{
  "n_head": 2,
  "vocab_size": 2048,
  "bias": "none",
  "parallel_block": false,
  "init": "uniform",
  "grad_clip": 1.0
}
Each number is 128 + 24 x the weight over the matrix's rms, rounded and kept within 0 to 255. Layers, rows and columns count from 0.

# layer 6 MLP down (transposed), 704x256, rms 0.101, rows 644-703, columns 96-127
[[119 147  77 112 127 114 138 119 103 140  81 120 122 111  90 104 155 146 134  91 132 138 111 179 125 163 135 169 159 136 118 128]
 [166 109 139 115 151 146 139 115 136 145  91 140  89 143 114 112 159 123 131 141 148 122  83 130 114 107 138 115 106 135 135 147]
 [169  78 123 138 160 111 142 110 121  84 151 147 119 105 116 154 114 108 121 148 151 124 132 132 116 145 122 137 164 119 134  87]
 [153 115 165 134 140 156 158 137  98 150 147 158 127 112 148  69  61  95 148 148 151 123 113 136 120 132 118 189 118 105  58 127]
 [166 146  99  97  93  73 107 125 106 138  98 108 121 115 119  69  94 106 122 101 142  91 134 109  97 154 137 103 110 102 113 108]
 [100 115 114 143 146 134 143 131 142 144 139 116 127 135  90 110 109 140 144 161 113 168 180  98 146 144 124 131 123 142 135 138]
 [130 126 153 103 144 118 167 149 106 183 124  89 116 136 142 138 125 120 124 148 126  69 180 131 125  65  74 121  91 123 121 114]
 [142 128 122 106 160 127 127 135 117 115 129 156 159 106 152 115 131 104 113 126 135 108  64 102 110 119 113 137 105 167 160 114]
 [142  91 176 160 155 150 145 138 165 100 123 124 171 178  95 169 165 130 149 172 117 116 103 108 118 139 117  92 151  97 128 122]
 [103 102 144 135 122 121 126 176 147 115 135 162  80 148 130 149 118 184 118 157 136 114  75  91 143 126 141 127 117 112 118 123]
 [152 162 110 113 149 105 114 124  94 173 131  94 152 156 130 109 148 114 122 138 158 150  93 134 136 116 167 123 119 108 133 120]
 [166 138 152 126 110 108  92 124 120 128 136 167 127 171 102 128 122 119 129 159  91 122 122  98 114 156 150  83  79 126 158 113]
 [123 107 127 102 137 125 103 137 154 131 154 108  96 129 101 141 121 187 124 102 114 117 100 154 121 131 147 155 155 119 101 151]
 [122 147 144 139 139 131  86 121  86 107 113 149 114 129 167 134 135 128 107 105 159 141 198 175 148  86 117  97 161 141 115 103]
 [130 101 103 134 133 138 126  93 113 140 116 153 154 136  96 135 168 113 150 139 128 139 144 118 134 123 123 119  56 114 128 146]
 [107 135 142 150 162  96 189 138 114 162  79 105 143 106 107 125 108 163 109 155 102  90 132 147 147 114 135 147 144 132 160 141]
 [112 100 125 144 153 123 104 105 143  92 117 119 121 115 151 106 153 112 145 134 128 139  99 129 147 130 158 159 131  97 155 166]
 [144 151 129 121 137 135 124 129 148 148 113 151 144 155 112 143 125 123 106 151 155 123  69 109 103 153 128 132 110 139 135 109]
 [127  80 132 130 172  87 128  89 118 199 138 138  88 169 111 143 156 135  83 120 132 141 176 152  80 129 118 116 153 131 177 148]
 [109 183 115 164 141 168 119 137 122 146 138 108 110 211 133 122 161  86 149 151 134 140 105 119 184 182 134 123 134 104  93 139]
 [105  81 147 137 114 145 148 134  88 143  87 118 133 129 112 165 131 144 145 128  87 141 106 119 119 135 132  82 133 121 122  92]
 [145 116 133  80 110  85  82 127 143 123 100 119  89  97 149 117 147 179 148 155  85 121 144 111 113 114 127 127 147 125 163 103]
 [ 83 113 121 141 111 111 140 121 122 120  91  95 141 164 155 101 157 118 127 159 145 132 163 124 149 115  59  94 123 124  81  95]
 [152 139 123  86 149 115 125 130 114 109 140 148 128 122 122 112 140  88 111 124 121 135  78  83 137 126 139 161 138 144 111 112]
 [183  81  68  83 138 114  98 118  73 151 108 125 138 130 115 146  80 126 125 118  96 148 160 134 102 135 126  99 136  88 142  90]
 [139 133 102 128 143 150 138 157 172  93 124 170 114 138 114 105 135 134  81 104 113 118 123 135 142 136  94 141 116 160 155 151]
 [112 178 146 119  84 143 133 162 134 151 111 140 121 125 165 174 155  90 155 121 148 140 112 162 104 145 128 139 135 126 133 147]
 [157 167 125 111 155 126 162 136 114 152 141 133 126 136 101 122 120 115 143 179 149 130 108 135 126 139 143 118 131 132 107 132]
 [153 121 147 143  86 136 181 160 123 126 148 163 109 140 116 153 139  96 111 118 155 132  99 131 127 115 125 132 127 131 100 135]
 [113 139  94 142 152  77  95  97  97 159 104  88 102 127 123 133 133  93 148 155 145 104 163 158  96  94 138 130 156 130 157 111]
 [160 108  94  93 144 119 159 121 119 119 103 125 123 148 149 128 146 178 134 126 116 154 148 113 170 126 171 136 161 146 153 178]
 [136  95  96 121 110 121 122 104 121 102 128 119  96 164 165  89 140 135  88 146 181 123 117 132 119 117 130  91 174 160 144 143]
 [153 100 100 105 115 126 124 132 133 166 161 151 145 127 145 141 151 157 165 137 102 117  92 116  92 149 130 153 143 113 122 110]
 [120 136 103 129 119 127 105 102  83 148 102 111 112  98 127 122 123 121 156 121 122 120 177 145 101 142  92 150 180 166 118 107]
 [173 132 121 118 113 112 191 116 124 110 137  96 152 112 140 169 170 136 103 122 139 161 101 113 108 117  90 174 126 126 139 119]
 [117  90 123 139  97 106 112  99 134  93 142 117  69 163 119 189 116 108 141 112 126 143 135 149 138 122 136 143 151  97  89 105]
 [166 127 130 140 106 109 148  75 111 151 146  92 157 111 147 116 176 111 137 134 109 122  83 174 171 111 150 137 129  91  78 110]
 [156 107 187 130 127 105 214 184 121 164 134  82 136 126  96 147 109 109 150 153 112 118 191 118 123 173 181 116 177 136  86 121]
 [137 181 150 112 103 126 157 155 151 129 136 135  93  87 148 105 135 158 136 142 116 123 133  67  74 125 151 136 104 123 119 138]
 [134 124 114 104  99 169 121 147 170 110 155 146  93 122 149 142 138 154 121 129 132 134 119 122 143 155 167 173 101 162 205 176]
 [113 160 174 142 168 142 144 122 160 116 136 133 121 147 134 136 141 104 127 100 139 157 111 134 108 129 113 132  94 124 125 128]
 [124 136 127 116 133 117 149 112 131 154 163 107 112 124 131 148 102 118 153 143 139 145 159 109 122 146  98 129 123 119 135 123]
 [118  87 125 107 144 169  88 114  75 118 121 104 153 123  96 122 127  91 113 118 144  92 134 149 118 128 155  96 101 163 167  96]
 [107 111 109 113 149  98  86 148 130 156 113 108 140 146 142 131 126 144 108 137 123 136 154 149 139  87 143 120 164  68 110 113]
 [115  95 145 138 121  92 188 168 165 181 194 106 136 159 136 125 105 142 110 178  92 120 126 129 117 102 154 143 153 190 114 102]
 [127 126 123 172 131 122 137 101 102 129 159 123 150 147 137 130 130 134 167 154 125  95 134  94 129 112 124 169  98 101 117 106]
 [158 125  84 145 203 123 103 132 102 127  96 111 114 159 141 100 118 149 130 158  99 142 116 147 148 192 156 165 106  83 107 111]
 [164 145  98 170 126 131 154 201 131 106 126 123 122 152 144 161 111 153 144 110 141 112  72 194 134 125 102 140 132 114 156 125]
 [104 129 153 122 115 114 115 151 155 122 154 135 108 142 174 165 157 106 137 163 108  85 151 138 117 124 109 116 172  92 124 143]
 [142 157 102 144 131 135 112 164  91 140 184 112 162 115  98 115 146 124 117 123 116 156 152 154 108 122 148  96  86 155 105 131]
 [137 159 127 109 109 143 133  77 107 148  79 166 113 147 129 133  96 125  83 129 117 117 219 139 115 128 152 127 147 152 139 179]
 [ 98 138 131 138  96 160 129  99 105 136 136 153 123 185  92 188 109 146 142 128 104 142 110  70 170 125  95 106 130 139 130 116]
 [148 141 144 159 125 134 110 158 113 117 155 160 137 117  93 158 150  93 104 105 131 123 123  80 114 135 131 125 115  94 116 139]
 [147 143 125 109 119 159 108 118 123 152 108 109 129 130 158 170 162 104 120 100 102  96 103 124 164 112 104 122 189 109 147 123]
 [131 120 157 127 155 167 117 141 144 134 139 185  83 115 143 139 160 128 141  87  78  78 164 153 157 126  72 107 146 126 164 145]
 [119 101 134 170 104 164  76 135 162 161 185 123  71 147  83  95 129 126 134 140 173 124 161 112 137 139 116 106 144 125  95 169]
 [173 165  93 173 135  65  88 150  96 115 133 145 137 149 138 109 172  98  94 127 121 118 155  79 130 106 119 149 147 119 136 158]
 [102 113 100 110 109 121  96 116 149 137  80 137 143 109 164 122 106 136  96  66 118  98 137 171 107 143  78 138 103 138  98 121]
 [153  97 116 109 103  91 146 123  95 186 116 135 144 176  77 134 166 107 146 110 152 111  99 160 140 122 125 124 185 173 134 146]
 [112 141 110 202 111 139 166 115  92 168 118  77 114  90 161 112 173 138  73 141 135 152 217 110 101 157 158 125 163  83 158 142]]
# layer 6 MLP gate, 704x256, rms 0.109, rows 645-703, columns 96-127
[[153 100 135 105 125 125 126 107 171 102 102 138 163 124 151 134 128 102 127 138 131 123 133  99  74 103  94  92 146 115 129 109]
 [115 117  97 158  81 133 129 137 111 158 150  88 109 140 102 123  81 172  96 141 120 131 130 114 109 110 104 153 187 119 132 184]
 [111 153 118 119 148 122 127 145 101 128  98 128 135 144 113 163 117 131 133  94 128 178 146 106 103 104 103 120 126 179 124 130]
 [122 144  93 155 124 136 171 109 128 123 162 118  96 179 150  94  98 101 127 138  86 122 118 127 127 132  95 129 110 119 122 138]
 [137 130 130 154 111 149  84 133 123 138 121 133 126  79  99 145 128  96 132  94 161 132 125 158 151 166 144 113 132 136 179  96]
 [123 113 138 139 139 146 137 150 104 106 103 124 129 111  98 141 103  94 154 109 118 115  99 147 149 110 136 121 131 118 111 139]
 [141 119 121 135 133 133 146 120 114 156 127 132 165  76 136 137 105  96  96 146 163 150  77 143 173 123 114 140 110 164 140 164]
 [143 152 185 118 155 104 163 133 119 153 198  95 161 104  95 150 122 101 147 161 134 157 157 141 145 131  77 143 125  82 112 154]
 [122 120 156 125 134 143 139  94 129 132 148 163 144 134 154 113 147 109 137 162 145 168 106 126  91 134 122 130 135 120 136 121]
 [ 82 114 127 155 151 138 141 120 147 141 153 107 126 110 100 111  96 140  77 131  92 100 100 141 118 130 109  81 161 142 121 105]
 [ 94 145 138 116  98 124 147 128 104 165 122 152 141 165 133 108 102 132 123 135  88 143 157 105  97 125 122  89 157  92 155 148]
 [150 148 134 137 165 176 153 123 133 179 122 152 124 108  95 129 113 103 138 138 140 113 142 149 122 152 158 114  83 147 159 108]
 [123 177 121 100 163 110 127 147 152 142 125 138 141 139 144 158 131 104  96 155 172 129 125  91 128  92 115 131 129 116 154 146]
 [140 134 148 103 103 156  94 137  81 122 107 134 138 154 135 143 138 138 136 133  89 122 108  97 139 138 117 120 108 133 140 128]
 [160 136 131 127  90 148 119 134 146 149 118 115 122 161 167 113 131 162 105 149 125 111 123 123  71 138 144 127 127  99 151 120]
 [157 108 140 109  84 155 147 162 136 115 172 123 128 146 121 154 129 129 132 135 144 151 125 121  89 135  71 132 108  99 161 165]
 [147  84 120 116  86 154 131 145 146 152 146 179 124 143 121 123 108 102 160 157 130 131 147 152 130 110 130 117 141 155  97 122]
 [141  71 100 157 188 130 157 143 158 110 141  88 117 134 107 134 111 173 138 110  69 117 132 162 101 141 134 123 169  96 123 127]
 [161 128 154 155 104 126 133 119 130 153 108 161 141 119  89 112 106 158 137  60 109  95 124 116 140  91 150 126 119 166 149 142]
 [134 149 155 119 147  96 136 127 103  98  93 162 145 143 116 145 124 169 130  93 135 126  85 114  89  97 126 106 153 174 113 105]
 [135 114 102 115 130 115 127 150  99 139 116 151 178 124 107 100 181  99 101  98 178 133 121 117  82 137 115 113 109 102 127 142]
 [ 87 146 136  88 111 105 141 169 145 113 141 106 121 148 118 135 136 126 163 112 149 138 135 155 125 114 174 144 138 127 105 126]
 [150 163  71 101 134 150 156 120 154 133 130 137 101 127 121 151 144 138 117 165 112 149 122 106 107 124 129 147 154 129 174 121]
 [140 137 117 128 163 132 177 142 173 135 117 175  90 135 103  68 126 115  97 145  91 125 150 106  97 113 140 138 118 100 118 111]
 [145 152 193 131 139 133  87 100 124 121 107 117 175 109  94 199 136 138 110 129 129 145 124 151 133  80  85 168 129 128 103 101]
 [124 122 132 173 111 132 172  90 100  79  90 135 150  80  97 138 163 121 132 107 112 115 134 136 143 124  99 105 138 155 144 144]
 [112 167 162 134 129 150 134 128 126 163 147 139 159  93 136 172 155 108 145  99 111  91 116 163 137 114  90 113  99 154 156 118]
 [136 112 123 152 118 151 144 141 104 126 112  97 123 137  96 120 145 109 161 164 119 100 115 114 114 136 130 160 146 135 109 161]
 [144 104 135 163 138 119 130 142  79 124 114 122 107 137  98  98 163  89 129 154 102 168  95 165 104 104 120  98 132 105 109 116]
 [110 126 141 138 124 150 144 126 107 138 126 163 169 112 135  90 130 156 109  99 142 172 136 127 152 167 149  97 152  99 126 156]
 [118 114 184 114 161 149 192 119 150 150 164 120 129 154 126 130 108 131 106 116 136 134 106 137 133 159 122  84 105 152 138 115]
 [165 109  83 103 121 159 131 140 144 124 117 133 118 140 147 142 106 142 138 144 126 110 143 130 125 108 146 156 150 152 151 137]
 [160 121  78 138 145 144  73  87 135 144 149 111 137 129 113 108 137 145 103  64 104 107 133 109 136 106 104 128 137 121 100 104]
 [150 108 105 124 117 101 115 142 117 107 133  83 104 130 115 134  86 138 154 162 111 146 153 111 125 107 143 145 133 140 130  72]
 [110 140 149 148 135 127 152 108  70 158 137 129 123 148 121 135 131 116 146 143 136 109 113 152 150 128  87 154 145 112 142 133]
 [136 123  61 118 141 117  99 117 114 149 158 126 156 146 139 115 186 120 120 131 127 159 120 136 131 111 162 155 102 136 130 122]
 [126 117 164 114 159 100 122 162 163 114 101 166 124 127 123 126 129 179 107 162 141 146 130 127 148 177 114 153 133  83 128 122]
 [145  97 163  97 125  78 150 126 137  89 152 124 101 102 122 132 162  73 101 162 110 118 179 109 127 107  88 138 124 131 101  95]
 [152 148 108 109 142 126 120 161 124 134 134 109 104 150 173 156 158 166 126 121 139 125 102 175 159 143  97 135 110 119 132 185]
 [133 115  63 191 126 150 115 145  84 161 108 145 134 111 165 163 123 117 127 131 188 156 139 129 120 151 138  69 117 128 105 162]
 [148 135 138 126 164  88 111 146 136 134  97 109 100 116 120 164 114 124 103 110 143 160 116 135 138 140  98 121 116 134 134 173]
 [117 135 125 134 120 129 142 204  77 140  82 139  94 114 113 140 143 158 135 121 145 131 157  93 105 120 111  82 119 145 139 119]
 [135 117 156 101 131 142 141 116 104 115  96 104 131  92 140 146 154 101  87 170 115 124 181 102 129 164 140 128 139 126 126 140]
 [167 115 142 120  62 104  99 135 179 130 179  94 133 111 151 125 145  92 132 165 120 108 121 128 141 145  94 128 127 161 116 141]
 [139 106 137 173  82  98 117 100 119 164 109 125 133  72 133 131 105 154 158 156 146 143 144  98 167 120 143  85 109 139 149 147]
 [110 104  97 136 145 123 165 121  83 106 189 130 125 118 127 125 116 177 137 141 136 147 158 111 132  92 150 107 112 137 135 156]
 [181 117  95 125 104 166 152 105  94 119 135 155 123 104 167 102 147 167 131 136 130 151 143 155 180 174 157  80 135 132 134 131]
 [137 125 111 106 107 148 125 117 133 122 151 122 103 104  98 138  89 118 136  94 162 105 147 119 149 121  81 108 141 123 111 125]
 [103 117 140 118 141 132 142 152 137 123  97 121 138 144 160 116  90 130 121 133 156 125 138  97 122 183 119 142 175 124 166 140]
 [123 152 118 142  87 135 151 118 107 106 167 135 130 151 142 154 146 143 126 137 121 161 147 124 137  98 142  89 110 116 130 122]
 [138 136 142 125 144 122 100 131 127 147 137 140 123 141 100 116 136 160 114  94 156 102 141  95 123 116 127 110 159 168 140 110]
 [157 124  85 112 139 155 118 207 131 131  60 123 149 108 139 131 118 114 140 187 100 135 142 133 147 166 115 150 124 131 113 151]
 [127 134 134 102 134 121  93  87 129  98 145 166 154 110 115  99  92 130 128 113 142 100 126 113 188 157 128 112 143 166 131 126]
 [136 126 157 153 135 134 124 175 103  79 110 120 119 113 142 113 158 134 140 124 100 121 161 131 123 143 124 154 121 152 163 138]
 [129 149 137 119 138 164 139 122  98 134 115 133 169 122 153 106 100 126 142 114 136 152 127 115 123  76 153 102 120 129 119 163]
 [148 133 148 158 137 140 123 131 129 111 118 144 111  94 138 157 125 132 106 111 100 117 119 128 111 118 102 150 162 102 155  91]
 [111 129 130 131 118 138 171 109 110 145 130  87 102  94 144 127 100  91 160 203  80 110 158 144  93 130 133  80  80  89 159 110]
 [153 137 146 122 112  98 161 107 179  76 167 121 101 142  91 123  99 167 106 141 148 110 155 123 124 151 113 112 109 140 108 154]
 [ 80 112 152 148 122  87  95 129 108 106 144 115 106  98 112 159  87 159  98 132 121 113 135 157  86 121 112 155 168 180 132  99]]
# layer 6 MLP up, 704x256, rms 0.109, rows 645-703, columns 96-127
[[152  94 129 126 115 161 136  65 133 161 126  95 138 139 162 154 128 133 142  97 149 128 109 143 117 101 112  89 154 138 139 164]
 [ 99  86 143 125 132 127 169 141 114  82 104 137 170 130  99 136 116 132 108 125 133 129  80 117 130 124 127  71 103 126 126 128]
 [102 163 117 106 107 130 110 123 166 121 141 157 114 146 112 116  94 174 161 146 100 148 107  98 179 133 137  92 100 135 179 156]
 [119  87  90 103 154 157 133 143 166 128 122 144 112 128 141 131 150 108 178 134 121 125 134 148 101 139 139 142 141 143 103 156]
 [158  96 103 124 147 150 126 132 114 135 138 119 128  98  99 122 149 109  97 114 147  96  88 158 157 191 137 125 110 108 156 132]
 [168 138 111 137 103  86 141  97 142 103 159 148 143 127  87 141 131 166 136 139 138 136 140 118 136 142 111 128 143 113 105 132]
 [107 146 135 107 140 138  99 122  94  83 122 128 159 131 127 126 112  79 131 120 127 137  98  80 157 129 147 159 112 173 130 148]
 [122 120 177 137 128 146 139  80 145 138 112 117  95 147 118 112 137 118 126 112 157 119 128  81 151 130 120 115 155 129 115 107]
 [115 100 142 124 115 105 101 155 137 104 110 146  78 129 102  88 158 149 143 132 106 103 108 112 127 102 127 106  91 126 156 134]
 [141 132 158 123 115  92 128 120 143  91 120 102 182 171 100 143 126 131 108 106 130 109 128 152 120 120 112 166 134 120 128 138]
 [105  79  85 118 117 168 132 138 141  59 111 116 131 121 143 119 119 124 156 144 157 122 169 135  37 112 141 103 173 157 108 120]
 [156 144 144 119 114 119 165 118 128  93 148 169 160 142  76 131 101 125 140 169 130 122 118 166 124 132 115 112 125 135 166 124]
 [127  90 115 135 111 137 131 102 170 179 122 146 145  87 116 115 160 158 151 117 160 163 209 145 119 109 157 124 117 117 143 100]
 [131 152 179 158  95  81 121  95 121 110 126 148 103 150  98 155 167 136 133 132  92 102 113  62 145 118 125 109 154  88 126 159]
 [132 100 166 138 114 129 123 137 159 103 111 128 124 115 131 159  82 103 108 139 114 144 121 108 132 130 112 144 136  89  88  83]
 [115 100 120 136 112 130 131 159  99 111 112 134  86 135 141 141 133 151 133  80  88 177 114 108 128 117 134 139 124 188 164 148]
 [151 167 155 126 153 116 111 106 119 139 130 170 117 127 167 168  98  82 135 125 131 141 120 125 123 129 116 132 100 157 143 112]
 [134 171  89 138 115 135 105 120 140 125 116  56 119 182 133 158 101 132 110 108 136 105 127 139 112 115 128 126 166 133 142 142]
 [163  93 145 103 133  81 115 164 109 126 138 132  75 136 110 149 148 119  94 135 120 109 162 131 114 139  85 124 119 110  99 122]
 [156 148 125 117  94 131 107 135 134  85 136 132 129 141  88  89 100 118  83 163 183 197 104 119 131 179 121 156 145  52 165 154]
 [119 133 110 114 139 118 111 148 134 125  92 119 126 124 119 152  96 129 140 145  78 138 158 123 171 144 113 158 118  95 105 136]
 [163  82 119 162 152 157 124 114  83 116 112 125 126 104  81 145 136 176 105 135 107  99 138 134 162 132 127 134 140 104 146 122]
 [166 127 147  85 151 109 163  99 124 134 139 146 136 124 116 144 151 141 118 176 115 113 173 138 120 121 142 120 123 138 141 134]
 [109 175 129 112 118 106 131 155 127 108 188 105  88  71 123 170 151 168 129 153  95 117 120 119 163  83 138  41 125 117 123 164]
 [148 107 130 142 115  85 103 128 121 136  79 136 127 121  94 127  93 144 133 143 128 117 110  84 136 114 139 139 146 139 130 104]
 [ 64 160 151 139 136 128 122 158 164 113 121 181 196  89  96 102 117 145 146 119 139 102 116 114 125 142 132 146 146 163 120 136]
 [107  98 159 122 134 171 118 132 124 124  89 132 143 103 149  80 135 168 156  89  86 143 128 113 108 161 145 117 118 122 148 159]
 [117 160 163 137  83 136 125  96 176 150 103 113 140 100 155 130 130 105 124 113 120 126 118 146 111 139 157 130 147 167 138 123]
 [ 83  98  95 110 171 139 155 104  96 112 127 114 120 130 129  87 137 121  94 121 102 128 125 112 148 164 149 161 135 150 125 115]
 [120  98 185 115 141 122  90  98 135 146 135 165 130 100 122 131 122 111 121 122 147 115 127 173 148 146 121  97 119 132 149 112]
 [ 98  94 152 116 112 151 124 151 118 102 160 119 149 127 103 139 111 130 109 125 139 159  94 102 169 175 102 104  99 125 112 139]
 [134 142 118 111 132 106 143 117 150 119 101 117 108 136 139 150 100 131 136  92 122 126 147 139 133 117 131 152 152 143 125 136]
 [114 129 107 116 178  89 156 142 128 150 166 134 178 116 114 150 142 111 183 106 147 109 146 125 162 151 128  87 134 122 139 144]
 [105 175 132 138 129 163 122 122 127 130 112 146  80 152 119 134 137 178 125 112 165 160 115 132  84 159 105  99  95 118 113 154]
 [149 136  98 101  95 111 132 135 146 127 128  87 109 156  92 135 100  97 165 155 154 113 156 133  92 130 160 137 133 115 173 129]
 [ 87 121 141 109  66 112 112 135  74 140 139 106 134 162 179 125 107  91 124 128 147  97 107 167 127 120 131 150 146 105 127  92]
 [124 120 132 174 123 164 122 128 143 113 108 162 136 117 129 112  99 119 123 149 171 135  98  85 135 109 152 153  82 139 111 142]
 [111 172  96 161 131 123 122 161  72 115 155  94 115 162 115 130 155 127 155 110 130 174 118 106 133  69 114 148 163 135 116 149]
 [110 136 124 138  60 143  90 121 138 114 130 126 151 125 186 124 178 140 106 100 138 100 154 158 122 119  96 123  94 128 152 126]
 [162 127 141 186 118 156 123 149 115 102 115 137 141 134 129 160 146 148 101 119 132 118 114 122 117 164 124 132 138 145 143 105]
 [145  62 124 170 112 149 132 137 186 150 160 139 153 123 143  97  79 129 137  92 154 123 150  99 149 115 153 127 138 148 142 158]
 [128 130 129 155 141 161 136 155 102 182 139 119 110 127 129 133 127 141 131 162 139 129 105  93 137 111  92 140 136 142 167  88]
 [137 144 153 150 122  86 142 124 151 126 144 138 141 134 139 141 136 176 119  93 121 130 142 138 143 114 160 144  93 110 144 108]
 [155 145 150 154 150 156 110 129 147 115 104 150 152 114 143 152 113 162 170 110 111 155 127  96 108 110 155 122 111 127 137 122]
 [134 151 173 169 133  64  99 103 160 141 108 137 116 130  88 100 130 116 140 136 142 100 145 151 105 135 154 154 134 138 134  88]
 [ 74 155  84 129 163 143 162 166 156 148 107 130 106 120 137 153 147 144 135 119 127 130 111 142 100  78 121 128 137 140 107 146]
 [123  99  93 182 147 135 102 176 155 114 117  84 119 102 136 113 115 142 121 166 187 125 181 101 155 170 150 161 131 138 119 138]
 [126 103  86 158 154 142 138 196 165 136 106 151 156 162 135 139 116 157 145 135 125  93 140 156  98 101 127  90 146 132 116 142]
 [140 122 135 114 149  87 119  80 152 154 102 108 118 124 138 113  74 149 139 112 136 109 142  96 156 154  93 140 139 100 123 162]
 [116 150 118 180 129 105 118 154 104 125 147 118 125 100 102 150 121 162 142 146 145 147 165 177 132 110 158 156 129 147 129 137]
 [125 110 128 144 120 133 145  97 144 153 128 116  91 159 141  95  98 124 130 113 130 113 150 155 115  75 152 141 146 149  96 144]
 [110 113 132 120 108 156  91 111 171 116 120 151 115 114 153 126 111 126 105 143 109 100 133 162 111 126 112 136 129  95 113  73]
 [130  90 114 198 152 101 154 127 163 135 145 154 131 130 144 110 155 153 143 102 107 119 106 119 136  97 141 101 139 121 123 151]
 [147 135 120 103 139 158 140 100 120 152 117 156 131 169 117  95 143 127 126 143  88 156 122 118  96 144 167 105 134 154 168 136]
 [155 105 207 150 132 146 115 108 120 163 122 111 116 125 107  99  92 109 128 139 114 122 119 149 129 150 110 110 192 156 124 131]
 [127 120 105 134 134 127 147 109 165 158 127  97 124 142  97 144  98 121  92 107 156 143 157 103 128 118 133 128 123 175 117 120]
 [111 138 170 162 145 106  96 122 147 135  87 103 114 111 157 113 108 113 117 168 136 183 192 116 145 109  86  99 128 101 105 105]
 [113 139 160 140 161 109 133 114 132 145 167 120  97 174 153 141  57 123  62 160 117 156 124 125 151 141 115 158 128 114 155 106]
 [154 102 101 104 152 150 163 138 111 139 159 170  97 152 144 147 159 121 135 112 141 102 101 122 131 105  89 146 143 169 115 100]]